Weights of a small transformer language model.
Size: 9 layers, width 320, 5 heads of 64, MLP 1280 quick GELU, vocabulary 8192, 12.9M parameters.
Architecture: RMSNorm before each block, some layers without attention.
Training: a variant of Muon for these matrices, 471M tokens, 7932 steps.
Each number is 128 + 32 x the weight over its row's rms, rounded and kept within 0 to 255. Layers, rows and columns count from 0. Numbers have three digits each. The size before them is the row's rms in percent of the matrix's.

# layer 5 MLP down (transposed), 1280x320, rms 0.13, rows 1126-1232, columns 0-63
093:116121168152138095156164163095143149123066129180080148181089106090131109113213148093108145100101107102124098186157087136091114117138110111144196171090138165110094093114166105113178141172142088
097:109136143156101136131196132058107102159089139099126154156071122132083137133167052131154122103178162108208132197144138162183110132157143106154149102138137155108137178102187126118130117135131183
090:073147135153105175125147149112121111108140136176068119122116074194136135148100110130105082062138151111129051105093047071191120089143080151156135153119182126159127100090163140102129029146115114
103:102100170131147128124221126143103158092165154106093119072126137129179036107176072051082155087164117069166094094074167127166108068124102083139103134162139138083123143113101144180084086132092118
109:169110103122193100150155152110084132127125149106141158138151114133113133074160138129109149076160117100071075119180142106113134112169150067079143087148140186171112140165139151119141136150085175
103:141126135138094066095163101133086148163136197131140151113105186163183132193133133161127115096140172142136149150198117121178145136126100146125122071138168148132149119129116081159126110052112106
099:170116142118090149198144140082146085142095119078147159150138138190084114113169141146137112131172128116182124188110188155121180180174159068123174118144093132144153148171114107139128176183095126
117:080179134128144112142184148126102149110114103082108128135097126138086160147150120149177117084095112168112209127118177110055112127142161090136170148177101112178099073133094143130095125139136157
111:116100177172155085124127112110088117157112138110146090143168082090099153157093093099111166137084164148145157136140156159162159084059129066127151071090104115073157145109124151175083111124166155
110:155094125177082148092048110156082147123158159105120105126109108148095118142136078094154107098151102095139125153112147174127130137142142160110148121098139159126094141170132124126159116091148110
086:161098121119118124123171103117126180040163124146164103137152114094138191192127126092186167142122123141118146132137138097120116111099095068142103117128122131147143136148085058189093138219147149
087:108098132092178105133121128141132141086124156087136091059110130135171162069123073165127091116087096096170060147197153155134116137153090138141087109128154111119097160107090161141117113112108159
092:165090089095177134145217181086174104169116119079064134133171159144067109108119170124122125088140100056099119157152121159125107108152104091173122065141110154097149104173106088156177152089129127
091:154117056134112131169186126160113099089098100168158141114142174129067123102087129187060156167151200149076143074119114106112124113196127075140131108100194084172112089132141123102081113152159131
102:090104132089145154115085114184139172170152116074125108111091147093179126175202111112152143122140107182116126120137120108136156131094153073112119146103159157118095112154070108125137129135121129
105:119134105068104113117126132092109093121104182112152085119191136150117101137088126118126154171159100070148183136075123125066130136140146098126114096163153131151149137138164150197165139139178119
109:116135130126146089160170124187128146144089142146118089112122135150107105146214133098136159126129151179119170137122125071148119084097153064131140134091156089145127106159123129186100140128103153
090:145126086173108088131118128136137211158117167127189137121105091178136160121112129094169122014104143221161093098141138156129188147157116155131114111141094066109116123097113091126122180083135135
101:120099135073089110152147101098127176134103148191131105154065156100102125145088159219120160136153192155132127072107124141114109158118150144156205088144143183122130118088151116197095114109140125
103:125134113080085130134049108085140081175147159171152172101044163090087105109101087121139154149104090087103124136106132056133134134158122129123080092146107162168101112130156140175111106092130159
096:141118075133126114142098159133112105134172101079169104077088164131169192182147145133126067095155140073142114080124102084089090122058088152137114166069149162102182139141133110099071134140128092
109:163151077131118156134134132122109091117133105095169113138131094138084168119164118184171127092155210168165111148113150201117154102131138148045188116123141082085101121148096136104171149154118093
129:146157127142195186160149174128205114108157154136113063145103155149129126130119133130119125126149106103144113132164124143110090209088125155134148131141122158166130144072084170134130157128131136
102:186146187138135201068045145087108117120115146137089137167100114154126121055186158141098164123142144159088144107133105091105086127132117159100104120167146073051161183124128108121089157177127131
090:085102120071102140112169162131074153115117122098150159125118105127136160074087040115114151144095119113103129118140145134080105137076068115157054119089146096119129098137129166143094115155102130
093:090148159100131102129138101026151135162136079117120156144094051160126163124098108091100148105109105143134130177086159140169169110085118153084166145166149200122130131082159156175128146125095140
109:076133100093120124199065139152094093134104191164109127141076128128115128094142151127143143145132145139146175126138201214144128091065105118177126150115129138153136118106094132126103111140121122
107:095104109118091133089249135092130149160178180117146106154133098146111148144113107113167119105119177134168071089149184106170120188159129124101109161115106191094143181154128157111108139157112175
096:132110076086162051120102116135104098137151134172135155107156158143091121157122197176151107106169179124191134105182145128133129167170110122127112163185124176124139143085081092123175104127130154
095:183141047154202158157120150178101102107075108124179148207119159099088088082190144150127124122092146118173111106138139161122159063082069181208076151110075083094091146130148164125073144139140161
095:151150080091104065125117132107105155148066095136082112092142111116088131167107091091131210168145139110140121163149140096134132104155076139205079114106131116075132140120136120166086076134237151
093:137096128134028110150153134140144133171123137093161121138113141140137120155156099187177132094160085108122150097162159082098133148157137121141117145151133166071134093153107146149163158134142174
094:122123136091126189101156151131149154104157150079119153184195133094115100134092102076142130078114062119149125172104153139138148171133101128154156158087131199099116137142141139146109127090170131
095:133159102059170149124205178203101041105129147162096128153107133133112131150125121113155131072139168176175096116141132101167155147148107151153086150133101171131129181139126119177078068103099130
094:171107151107159095137054082153102154141166127075095155116138078108131061113110093084098140107076113147088137106173148182151124149154187084131095154106081181165154115115120131156177136084152105
102:144153173146065128107091088099046120121167119074185154145163201098100083068060127140137135126156109182128117120140145146124145160146104055166154143101160156086118111152113057128184112147088114
106:128091106119189131095051100157149109093129107076121080014115088109155168132212078116164171211150152067125098143152134121162113050137158092133129102099173095126127092104139157129149143137131123
096:127078183202129173129093184170117104158165160111169128119209114109118118139121110138131119164089112112168154137107172165104121127134143129088167121156108169114105122156162121109191148122168139
103:145092137125113107138095113154097115145118161144108092099121164092111106131144119134115152133112166155105116122147106095121138095167104069104118126105093173073162123151154113084074129157119056
101:121162065171152104121040111116140115144175148126143096196128124132123083149130125161130230136160183122126084131115144098115170171121154091171111066129149142109127109152099116139137091150153094
097:049166130203154170135135175104122144114145107145123186125139102150124108092137126141130142103145176166196141124143119180103103169113124055141108176134080115136135140179119138098130101139094141
093:092116130134088084070131154126153096069135135104112144113151128140111150145155104168146115103120075161133114081151121130114103078115110135120205057130169158105089123073166153125123116180146183
112:142082049161094126066173153119123205116165136111139164128121096130089141129090159112116155143193145106122100089121146119130123063112127149046187146122167124103155139108087076090071165165171087
114:118114132075128171123093124108180041159174080061125148127147132135164110112096155064113145127113095077085071129169114184047110145147108115150154097127101106160106129129167089121129183159169123
099:135108093138171101077121141141078124160129104119096160183076140116086118117115081170145143158133140134099102117120146089196135128188150108137129115115166163163188106121138106092151122144104140
098:144134146089170146150176087137094157097140145101101112089102136147120168099152096112171124084114142115047124121130121133080137175100145153122100107117140098085150168117113117127174150180096065
106:156096171167137135119127127139122067120119110058095166157098154104074095154107150128154146132130164114132114138093113199113087124131147089146070147127138125091125138083085182113112063153131166
105:125169076171087122169071128098077091106100118146167120202137167121130131098139167139180142145159172119117124102175113120215103103151126089123121137131116130148112161122117125098095101143134120
100:145077113089119173147131104092079129148128134075086107148127143104149133075087126150134144140143081109191130063112148055111098052139141146184122149158124111053048113135168127169123142098157101
090:134118157148200120128071108096112171025121103107194066150162115154114187155120112167129165133117121177162167078092156161058126142122148133127167119084092176166157148044164164127085064085116097
103:058144103147167179137101196062132095091132128134093117170126118125173121150191129111147167107101087079194132077158153087140150135162113100141148147154162134080147175199183102075086085114102101
107:104144099152121045048203121088086159097083128110117151175164156094124150145121123138145085109058129092105098111093137085150127151098151098180166097155189171163172177119214120085106074112183122
158:144159134108162093120108129138164132077152113124076047147121138130090129110134162111120101142101144140074137068142205114145134109129141166081132160100098109073096136123130120137158107048144147
094:117097125129123172189179135124111116106099072134149113130147090113157155137084165084143135168101123101095058129141122080096085152085120129126216083130111155103113184103124128134079070166107193
094:125105171155114152142097123117147125142089132066205080121173132140110116163159086106089190121158165160070155174134140117139091138089186081142160117140142120040068150090186179154078143095172139
102:148173034152110093116114137146105216123184122195180172153082069131107079116088135144136132146172115136157126163157155144119039173096097099153132154189184178142058121108171145105114136117131130
094:094103108117141145134127098159142171134112126163119091184109097091096104150084190194112104115159137115104122133194190127108119158177067062132140159087156122154145126147139175122073140145098135
097:124142110124162156137087111119088110150089119130138077174168120132106134151205168117031124126180113107155105181137073173138163139166110060174118084138207142156175154183090128134178129134169057
091:126134144236105127150156128127110133122160124145062110111161160098117140157160078071127158097106128104127157123123138104205129170106110102176140086113055112087137110118117167165149096139118115
122:104162116183121113211130177097147165110126178106065140103118139168120174102058151112120141167100126111188095128168151165143090113193105141140107124067140154181150105168118053088099140159130134
103:087156156123136137100077098121107167088128116209125135143163167091124134158154092165124137078153158123094101136079097138123113170119174185123134189156137152082154149149159119104124145129143106
108:128124162109117181123141135076176157096128124195132101069130118068177102135113153092131136122099118164137125177105129115138178091141134112077088136171079132142093145140117171196146133093151147
104:113096164152169059156117065173118135146124121123176114120046147143122146095123157183112141075211206132160179087122098171117100098156154130146108123144107168127190088132082105167149100098166182
113:094163168086145123127255092147113128105096084118134146101180169086092136145131171126123183116119132147092136118087104134129168143134095092123100130124179148114193135121111132112116130135101113
105:097155114061111096145062182109121135150130150122129126118101074182255153165125173078151084109092113157144114179148156123134134130092126134147102153102164179175143129173142109128172197134155120
128:121116157099096158170096113065146181141093106098071153144142210131119103146120137113149082159185185141160189147120123075107135131107131120139052135134090140106109145145131102052060098156103143
106:081118129139136158101110163136124161124075144144158120112136123175108097147135145125165154139081183163086104108151135064133100091109203136132162063101160125181146146127083188171123100171143143
091:177122073096071167136151150107114142124152143173109133120124137067127182174117131101100143191166142137128088122095175130150119165079099178116104121093092134071119103122089131134131186133093064
100:127117116118118138097142101122151128094149112095186156110177129110091226089138123137113124075113111161181109128110148102118103151115126171119159125127099177127138107153132065203144111189156103
104:143134081147170167105075098187083125123171126141166146116144094120137135156208119179101114119103090136121123113113111103137056118113112114126111124094137114124092085126099187116097085153163198
094:065132121086196163185100068149120100096132155190119148177140142144179086185151149061129163090051159168176200099154127139129133147051099086121135086106144131090153157155193110140208157102183136
093:178117137096170107135205098070086107156143098081192146146168091093141175125103121181114147199094115122129109136089129143121168092120133162123104176142105079129087115112099129121163108147148150
111:116130157123102105104183093137109114104105099139135103084133171172159138119096086133163153157154109119077105119125110126136131166108116155051170085117138138106163142164140144102121138105116184
094:137089160163127056122194165135147151121149145181164136117130136116141173104084073140124104089112135145121153093125103207068128160113113170081104166045127115087123129094168106161133116105132146
104:123115122055107144142140066097167189063156214152140094090129135090141160140166128096136147166120143197085139189139156133116162113172225166087141186065189127117076121159073179100123093130089137
093:109140106147215131119141153114144144142154151137133154163158200141158136116114083069123107080116162149102120142159145152112161118100164158130133127164110172129115128173189111152147074078119169
097:128089071118138146193118091099103132171116142160130144140124156076166043120140123155076155147041118168118128176138071140118163123092151117158044102129094104087119154114150083096120133183135142
094:201173113119159110175033109099140147095099112124106082089157114096135095102143136182120059093071171135146115127161130099101099105123199136142169069125088090130114127126132116100112099113147105
089:091143108140128148156184115086106172119101139146109160158116139204114137157123103135086125088059116128167159113094124133170119093121127110073080131108141129121111102136111063125122130145142132
109:025142136069133153174246141115080145087147125129172139128103121125104075156155077121091130147170166142166175092105163210115130128182173129118095178156114149101136087098142136116071137100088114
098:136057090134180076084180173135168146082109141143122127122142131117140151139107127145084100132083141123151145134131222164226184105156110123152145140078119147142099142122147164131139035125142108
092:081107095082145127068062132173097097113091166143115115120074152067183112192117170076171188087204200112138092145147079159113121108087160100120131153208127077136152113145120121130157078154107121
097:100194088101096141096109118162124116065134115123161157125149134086137156138151107145098125122113143113137129168102146122105063106108178105196152152139100191152187128123114090103115159138121112
093:097110161104148130173161075154170130174047129094126093141160051165201076076128132136153133176089081127114075145130111153108146139097159127159104103152125094088090099095170125131181119106117113
099:098170121088090115115131123175103112139162146067165073059071045130182135125138140101143150100141116106053155072107124110153155134151097117131106128086149113184136129126112100163142131106103114
101:143140075115146138178122143111092151192096142107154119055103130130122166082116130123131150151142171098182141112170079129135100094126142143098171167164110061137017110118182188142114094109169099
092:150152158164149118173149155094100095157128003157135158116151154149138100076100164118107116138131170164141118124157112136091111127105165122174115104094164153091104123073145132134131133149097128
097:114102154162167088147170148086143093104123115108102075096153088044111139164112079102140174136122179167182111171132155192147164155112121102127138116064167104135166178100183146133089136078184184
102:154117112133122137141160130117121159120089110139133145118052132088118159100102119108128137072120132151101127172188161079127138115171094122154163156120073154156105095185196168107163099069062098
107:167128123096079043154065105144123133132115147146076122100127154161141102139104089156168137155141164070089115116135154120082134084123095132103120106107128125071180105098156139112136137149144211
115:143163119111130117197133168073119177130133112140123145153146122106153163120127080131061155104119167096150155193113163130088125159093177102146153151084173154127142183087151141134120213145073203
089:139109149124139139109168121171108116147066128131135047175125152133138156139141093113096159100160123150112125163123115179054185149124143136143156151075135170107086118102131204120082115185125127
106:110027148134091120130157129182155117148107122132126113089171079115189143117106143126126117188162150147098101096169126124203103113125134136111136137147163128167112116135171129109108100136108106
116:119132162146119141084120126133125083170147131000180149109179113131135153039102172138176137142054140148157109123133112094162127175116135083136134125148150107143081155181117088120100071146119143
090:128191162103077104059068135128142105131141113158126170114134167143131094073088143095199103161120150146164082144193147164149072140160113078151127183198127099141120113131101124120090061098108067
097:093084191159152118116089128107141106156164121139122067066119121155098178112099123108137119121118080137172151143110105114102178115044117157126091172139059102138206141075154113150142135062087120
097:161120083088132158107069112139107161116141041117107096151234095147085116072102174088113181082138103148137119170170083096142096180120172174051146190117103104149123185185147113087104137095176128
100:143058153077068132123066112170128119105083124121172035133148103104176126089017112131089169122068102101147117127143195169100085147158123118118146139084114114180103105166105125122113098180103136
097:114130208081127103143158139094173152141070128150142129063144163113126150148156151107131171149111112110183166128201125137106114140135094141126136176183154171193160158120140110117102132123074129
095:170140076115099054151159109171153048082111134145160131076123121120162111173099148144104135140100090136113154089121103110075140064125191143100118143163176141102103117100080113050143121130095166
121:134198125073161131070109177127142156141096129132109047082155086080079115090180136111116190120166127146037144116133162111116115174120139114152119124038130110162109142127120171074137173099156139
161:109102168111125105134118135152150155089173110124080108160117148151079102142128154110166162130168174106163216127128092085099178076128074088161109107204120124129061107132132163114068175169116113
100:137080133085116069065152147079149144065115177127106140126073103093105130128104091173182120132140172145136121062110102150153163130086030069168119182111089139120099119117091118116109156142137142
110:139156172116175131103112113162129148115103113088150102108106106158121167109167161145137204120145134148114071168158120120059126125071162138137129136097096134062096090120091157133136121158131167
095:130107148079212163119185147116070154117159109096077129146132050116177178128145165176132087194148133124130133101132112145127109142134076060144134159102101126127166137112118141086104145125132109
096:132148083107211087128185114221089128110074146131118132164106159137122087057147159094096158163100122136141126143171158124142157115125139132131144173157140170126156118109124152169121177124114142
100:127149080101165087131132153183109153108166103114134100116128170151116121149135134164077108156156175119161123127111199119110175142100117100137157103130063130157090146103119149129123137164088142
# layer 5 MLP up, 1280x320, rms 0.238, rows 1127-1233, columns 0-63
098:171125120087135135111139088151113175114142128050095099183118139105154207138142071173200087105156132162135175172124091125104126137136109132135124113117139115168131153101083134097124153167116112
094:130136075131085172126146162053095099153157162085101158067090169069127066112130129103122115157128103137174088127118158169091114142170166082086134130139079135110128100134146108121110121097149144
113:078128125085097148175136135123175121110095126105150095068099156148179123098108192123151133140081156138134166104131111120089158150097108140107125142166149110078124102132122141184121152202120074
105:143150096109131150119171147170129094150128180128128136080138104147109062062154129129128156104156093091109114115150208172092078130133119100090173171101181180144162154150088133126152117101191109
107:110122150104137086143114084149089131132109148124132146116083112203165145119101158143155106177125141082125103151126161172144110105151153111147066179112115086147089161170130192056147099113141137
103:110153166124112138143129127123133163151133139112157155089074119135116117113094184107113112130148133181094158152120160104086161148107156135208170113084090121186139150096075134101121087104147121
104:109142090071137077072130104136139117134127101160120137120090167137083163119127095182087097161116103128146116066080150184112069095193093084162122111156134117116137137169083174121098111107134127
128:154066205163187112112073166141094107133119163121076147109169151102122148129112083113095135162116152151170147072067121151146155140140170104149155114115135122125092101088142155192089085091139121
116:094155158154074135087108134154171164098162107141166148104114112088116116098196124175111114146136125108212123064116094134141130091114184162125122105137165117206142167120161081133199155146100042
092:061136131179123065132109114149089087117161170088122092150108175094120149180146092138147143159082060072042149133083156111138133112155116171151108117148118100117085148133169160136066107119132111
097:131106137124036166078091152069150166126126186118111108138152134048086067103114164110084127059111134115116184103109103097092116146128153173089068174183129117126115130150116082129119135174119111
098:148167126142066124134101084173097177050095113146123122107150062125130117113175185141142110116115174122128089135132152073156137140114212164138181138131149130114093084168119137115214182097169159
096:116142152148183101107107131085126169154079118171168150117105108108174127158118134069092060142110154130148114136182176154086076149138151126155158140135059162112135075154232202062135137118192119
108:162148069064141101185116110065136174141118147154079133176134160190154136146127187152159103102158169061106135103119114164141114125155100144121141150092137096091146165188160134150181123129130103
103:168096118154139130142135151133081122128116138083067128102082122137105108109157158147169106086145096130115096118114132151087120038173145097153120131146143122170181102031123049118199126161109120
104:147175159069140154105177161087123084167127149141107101131074163206064117118123184109125148144143048117143111143122047080159099141102169110156154130105123137134139121094174162109112103108195110
097:158130112077172170158112145114126091127147179135057114132111152123118068221092096017087049108129141122087123106141101141109134205118087099129094057143124153152056116099061169108066053096150138
102:093077130174116164123128135112132142135096134163150096070098101158125141144137121138110129158189070128133107139133109131122207144087160153113087090195137036082147124126139129117137122176122083
102:177128100146107170190140143128141110167103177136119129108120128121131126138106119166147109149139090097151174116144069191071176135136149152158122108131072178185091133161105116125117100065066187
100:123156106127092142131161212186088159110122150134119168116144078122079140133162166071165080108118130083120117100150108156144183078154132107154176116138099120140134126111127068152153198133165202
101:120223100163136145134145127103108122108141149131084145158130138140123153198115177171071103135167113094086159150161059153154135094180170170169100140140100101130145170119069152137042184083104147
105:146157111173125178114109115174189136131167177151126089116103147144144105142057098122113099149169099103087143139126154161125082141179180162156112122173119167128098138118069136147055089130176148
107:120173117155151122101105065120124112171141115119145117116108156149117119094162100174161128108134184122099171151122136109035093166078126116103066141114105121125153134162168081152160169158164121
098:130132103108091153097134052098150150142188148117095176158200144088108067152229121136109102118119126162091106142076081069098104161130114141121122134081068149103129126122157153076112148132162074
098:122140120114209115083179124081165098099125134122118112088079128119089054117117126096117127153175038129098106098122141166090240109154149158132119073121154088147068083140112125118121150162168151
112:159136176136139081143152140100142135101091067135172128115118068137132150144118093096078118135164123086127111150101124119192160191089092093145150033116124111122152119159061130152147149121190109
100:168174163169115181113170121109089135106113111114143098135138187090116115102163127161066135145115137159152122194164136145136070081161060123158110131148166090116088114136126138109164114103058088
089:112123148111160084141147114177147124120113130137131099103171132149149111136049101154127149104079100081092124138084073152094174091134128123167161135084113144131122127131098139210135119108178128
093:115064132126131138116135074173109106142148130049147162176130052211119102115139114140112116193118152115142145097100089110107110146109077131149099088124164100145135108090117107156154147107122119
098:098138188138109100081141101108154080097148141147098094079166109160126133156150143071103094111113134100137158152170143154096138126110150188115175070088084148088165116101124109128109063115141131
092:134162135177161171150145064099147151049053141171077124095094068142174121089134144107148114136179127096161118147108117042172143174141106204096159173113118150140130173106150129122088088129181149
100:135177125123113086138134117112127211147149153129057147128172101158135094146100088130202129153070143163117165113107125124153165135154102140093120108126119083117121150145173133105094094111111126
099:115097111147113163080168102044140161109113186118103116099112143123136174107162113143101097166155064117145143151097133186122066210156137148138174115173111120146129118145143104176127111160098124
098:119164135145076068112182121153111136128155095140162140092077134103209175147111134116138109170151102115100174107137082163103108125104144147108150173162125145108159151160133133112136174152141108
099:100130093155103080115154135112057064117132169104144111189127141156096114141128188161074156112122072106162104123077132136095118151173092112119095121178098147080162119122109149167156113141083142
106:166161174110097105175128084112099111103182103166140130099157208128108076103049115146124095164107201133147055085134202136102167128136123125082111142133097116199203133156158173110182126145108075
100:123079126188126134096095173095121106160109080130102131152117114152129126133126088100150082148123161116177157197127107121117130143213139176173154144160094163134154144087075077113103141092074135
098:129160134099110103124116128114089197132124185163113112092126166117128110198172144107099146140105145114119145079087110143118094127090118128132086121164138155120092110131157154157200093132165094
099:114105177131113156149148151109160133163099139181130057106120118104178110147155093091121169098188150132200118104161147134117150121188156128118120114176136073137138123113198044131155099153082118
102:169166158139144166185155118130111122135136133176081113112081150134144144113081093109107103195053102106105178154131110140118112132174122131083134160125120140120099077159115113127210135108123135
099:121136123075073157115162142101062125115145215180151125075093129154137158109089158115132144084245147156129130104113086151106088154134070085106220127169105101144076118118065172104096107143150166
093:162122118126160167140084108120082130147120122136114118110100169109150099174151106161053195109112162080114108071101164190142116096143153162142134109096129121083117125137149128123120092082177132
107:156108110091123088106151121149189119149167123149200166072090143186135112092101120143098106144051158113137094086111143155140144133165109121124121110150131108091130096096122090117156140084096110
098:127117116175116125135104122164154081118117077114147204194124147164159122151085161148139068161121130130123105147174112121106121078146076060115113082109095091149206126060128120079159142124174106
102:180143147105130130105162175092119114133137135098130144040137124116161114160163130076186153102111180135076115069059179131117086064112144106106092149086139107090161141036146120106127185074145144
100:089125108159127124108136118150120131107163134064114131120111125157130106100152243064154093120131185119108105090131115133085136107077106138069168190131121105167107164138158115093152104107147117
104:133116111087133142149113142136151134156126086110165113131152076184108155063122106159111102103144168084148116145155165120100091129189111148184132089118120000064097138128145174131157219130131138
101:081146124116134088138095102075149133119207133153149145144040132133129107133151121123154178114128138103123178148094141206113135152162068226092180077133126100085170167103150110099142092154134146
099:085148141122086197136096164137142151174132155142080158149036123175099127125106154172191117147152101219104153140121110111194194127113152151109044124110136126149138118132176166096120134131073133
097:167124140113092156126084094096112094141100173087136132116094073173123112098071117147097139211161141171156122186124168083104137164111174131189147135104117194176134139126160087153098175123135133
106:145170131108140117101123137073172118108085118130190174139101148141162113117115072112173105099116163073136127084093115106097115086129093169168172084162169169138133172133188170111185151148152174
123:116098124118167098083153140144158150068102107130103064063127182134089132143145136102066109083221203161100080131113158074113146096223167181155107136140151119061130127136094145129199143097122126
097:066156121131153114125111135162107159165207150106146160198112099154150083128096134172119073135073086110147179088152154130176151118113107169082101162178103166094119126069134142184119092200129087
095:143113087081088143121144132100129088117124169101121097153099163125118074130086152136147108094120127084104193120206114121204149120141110163135108036146117104141106120078164105138155115175176102
100:141117116066098120140154143128176150148143117143131145112089199097162116125116120159123128123144120122137153043156107138060147101108183064138089150162201146163128080096147147169137136111119113
097:128153092108102154120112148119151145187140115070146132137118098134118109106107191117103135065195149107133123145143122180127158106098164170118128110174182132120171065151095098163106117106144136
091:138076123173096138150123217146125200140127051120122124147100132147143114097133191052143127124126150122127164098099158109105186115094121145150092140129119117113099112174095064126128077111105110
101:102095142118167132079103050171088141098139108104163172107143122137095113152140135101126079149101159163167102143162069111056123104123190115147127114140135118115116113153145054124054140102071117
114:149112175111134113114084149119104156122142100173126143128126086143124057124163166131191148122094172035165089153124100093102144182187120092138118101127128139184128117168090124076137095166169137
099:156129136112159175135136111066130150096139177170134126094101115185125147126141144085164108110096125122139156139106141116132107188167107113163093170147144175124072140091147177125068085103105107
106:157157145135153181160173147105102174088066143165108169107076100101081151116090172079143161213145073095118126153122123160130064094100123135183110121069093138131115180104139128147122135113133122
104:112139135143165134149087125147102081156142092164107130188155135142142153155131153092093151123080112080144141062188102127162104168118115175099169062080127166168160115173116118159181185160091116
103:142122143117110107144196153178129081185167105128059108147114209161147141145141091114106086138062120142144127194236136135135138139159180156098110160153093103135090177122133080107093139149147127
104:158109080109126140192134156133181175110132063106119141097128102114093107130092107108149109175118117162124156140146074120119114124112131084138116120046137096098128153085141135132129127132161083
110:144132231093113166050120100168153161134108107112106131127198167038112090167125182100123061167151163143141136185120159114104137183120140167161124149073153120087095145106121156125084132079128134
101:116186161146047141142122104106104081174141124177121143126141129108144154101148059154135123124103119103157056190138185117144126165127163114091050173170162119100124181132121153133115121094104178
097:148149159073161122141137134125164108149119173133102211133195136108151123127116135125065162172096137095157156120175162126132191139101108122135128101168092092154123158156105172095107105087155175
098:177101158111135127112138091107111071189136096124157166169147140128108143131130099099077146149135054138082083130109127119099085084130154131127099117119190104115103104115106146199090155132100109
105:117110104114166130106126124067151128097176126157147154108146139156143124079098178113159119088109193084047162148127088174097147151142159123127137118119151122126093205145174074125142125049176170
101:146136078120169072105127117184164144164137133129159088097153139117121157095138087086140160105163103122110111110134107104120113083146111113123178149139177102099091122116115144070151113123142096
094:128096077135139134115122087110205107086084153122106123128162145155128058110148140139111098126134108133131122106090141120121056116142116104101095074054097101129141117120129119127147125081077119
100:140091103140169072095191165101133130120164146131182126150102118150148159143118143131099128175108117084133097117136114085186136166164116126153072123097130115150096167153103118093158118091126096
099:145161116148158102102178158115189161116146153110111116144052151085121046113093198122130151119121148084184129162090119128153093106104192108135120132158138092121120105141102145149117148135110161
104:138164109127106150122107112168124083162142129144071131133118094201093090213072156170195095108145120153156104096144151103196136152151110119150157108216165138179209154109151146113132127108132139
105:120068115086173202074121083171126095111153160151165162122077072142139052193083143119101127157097145180098131155149071181081128081172177137125121120065165119127116126099110162115126123103147129
092:084140183126129097146111101165169132141179078123143164105139136165129119150160106062136121121224096083167130130155158126113153129160132154121134132112197112138154166165115153120120157131190139
095:143149158107192135090103114140132115151067147077139174167182080101147078034185110031094165155105148077160143107098087126136142166129173138149123172109088130169073100142085141099131162165161158
097:132141141069123147117147060124084082172106115162119128162113129130131093141054139106111186094092082083051108148110119146110110065117209111164138113175090163134125088162108112111099123173134134
092:135108154138113131081112083151134105127161113111118143108118150142179121115113112144185182090122062096095087147135118161159134110144145158162156196110181157106163166138078118111139122156180104
098:125123133165084109079100087137172177177116120221086177115150086146116168114182133153176100101159098116088094141113140105166130115075080151091111074132074087139120140135140109079117124103152106
101:143141112077104151133138117081129172113133098141130089123179085143167152076144128095169101085136115072198103146099160181127128122155112170090142154103143145084110128117123152141145075120128157
102:108086112064134171108128138081077120086187124136192120148054112109171109141131163162138059172040159128067121134088134181133113078158151072178119121073091126093172144163135128127089094130105165
093:076136104162143021086078166096089150140118127166135197168107155075145147111185169113086200108127145102172162096145143127097170132102089081104094108143162092113138154149121119092048144163167154
107:194117120135167201140100130150163093110112123154097115158078168159182123146107127071129085159106157133154121125153095129118133146178162145141131114164101102112190125132181079141119146155129095
100:164109133102146146113165126107131110191091107132117110132118068097068131151108137128177090117161193114070105144104137163126123102124129158118069193144089099167074056137151103098093129062159155
098:094104176151105137075135159180079168135168188082124111136093127144145128071102172182134105157158071119165163126154087142129067134133170153133099190118182174117145173134118070111157174112132170
098:170129131144129127106168136114111060169067109109096065059177149118151125077081076119109132114134156212080158160152097188103096163137136128076153132153104030153125154127075088133111170091196126
097:150122108122178125137098103180172117157126145127113099132147084021059157103126151130165189144155163126130099146134091134131124144152104160140092210147198135119095122170134117111154135162131147
104:161134129165148192033114100102090087118106078115147117162103108192077163134181154141194154130150092160104126111109061061181148165186136151126085113194140126142122154175106117154134129168150080
109:102143135087149188145117168134074156129177156188151131124132091179118084082154146155152183107151168111120207143090125150111160201125151169152103102153107150149100133123094154184115149145092110
090:108142191111170097108083132127099091180116119173102135115170045106148165151116145153105182122111154133114148151110117193117139103168183129153136092108188090062164159109126197108078104180121160
106:090082074147069141102147147169120067130113075164114077092105138182092166078117173135087086140119141085143123058132080147147138145137160107105085142089111140089116079123087129129183095137119129
105:068137114174151094132079157103164137210146102085188145127136151149101095089125167177143113106174167126132136071128183132165111152118165146187140102154118103173141105119123161074118102148108166
091:125148166116128121146026137162088166109096109115168102123115177075116108118183119147136155144193136144126119153064176099072076063148123174093094148132138118139093107143127215143178159076151134
097:102161094134164149184130117141128145154100158196109119186130156110132066080175153139104070171189149107113144150087117132166076112189166076123140157127106089153094109166132132172105125141141093
095:046102151133182139128100123177097182196103127063130150143115148093166051085180119127073072077133123114185131141155072076081129158081106118145155059174117160163072173121113183110068058124125036
097:082166087070062142126083107096092095142147142071099131099152121163160155133182118122149151088103162116194111105125120102135161193167125187135132142161107086165116185180091116085122058144127117
104:103172129115054093184103142112129076149113128142100190134131143191130148137079153107141116144066116136163155107137151079085087149156133109052125168124134084126089102080067099158044089152116200
096:144093067144113124128135122088126083131111116135073163132172101173122168153147167147152114127086088131134107130166183156075126139163136108181168118191062093099143110164069154160149161077141075
110:110112149107117145088201130125131115113142150159095103095095081072076156174115141132133087108148159128161125097121092136144119126164165156101123158084072068111121159110163152123148151056130139
114:138105133136115106120118100139132170101133119157086102122113110139119123189189107110143095100150109126157137126165166164126149080136118098105077016194133101158149173147109138106125120132107152
103:189159105137133108169085112124134069126084130101107119180136162136122099150089146110155114119182149087140127133092141067134068132201172133145125173139176116159132149120103114174127118142042148
112:147160060107142142118127122136063150097095104113172124110123135098118153084076153140124137064094156098156142082083144163121150150093096147162079065160167121172158146101089153120162168108133133
099:124154176047097219131112140130165097163089098172126141049127179111095079106177167149076129143155080160142147167109149123168195100103106143171133117138149117101121108126099148170198177132085133
097:152176130173128197149080170056111172110151110121170067122117083120214165115127148169134145117158155140136135150122156119120135096112097141065191119141068099106159112176139179156077193183138115
107:123134165071147155085084172084148079186120158132147144198160179123110157130162123177122104143151112181143138085108132156099169117147102082169107111143212109105142121109165112141119100142190080
099:052113174124108092156154142170102172102157128200163089150152120113133124137160182124152124120203141181112074095138120137133158151126116146148124138142107067147125099135188085148181184103133066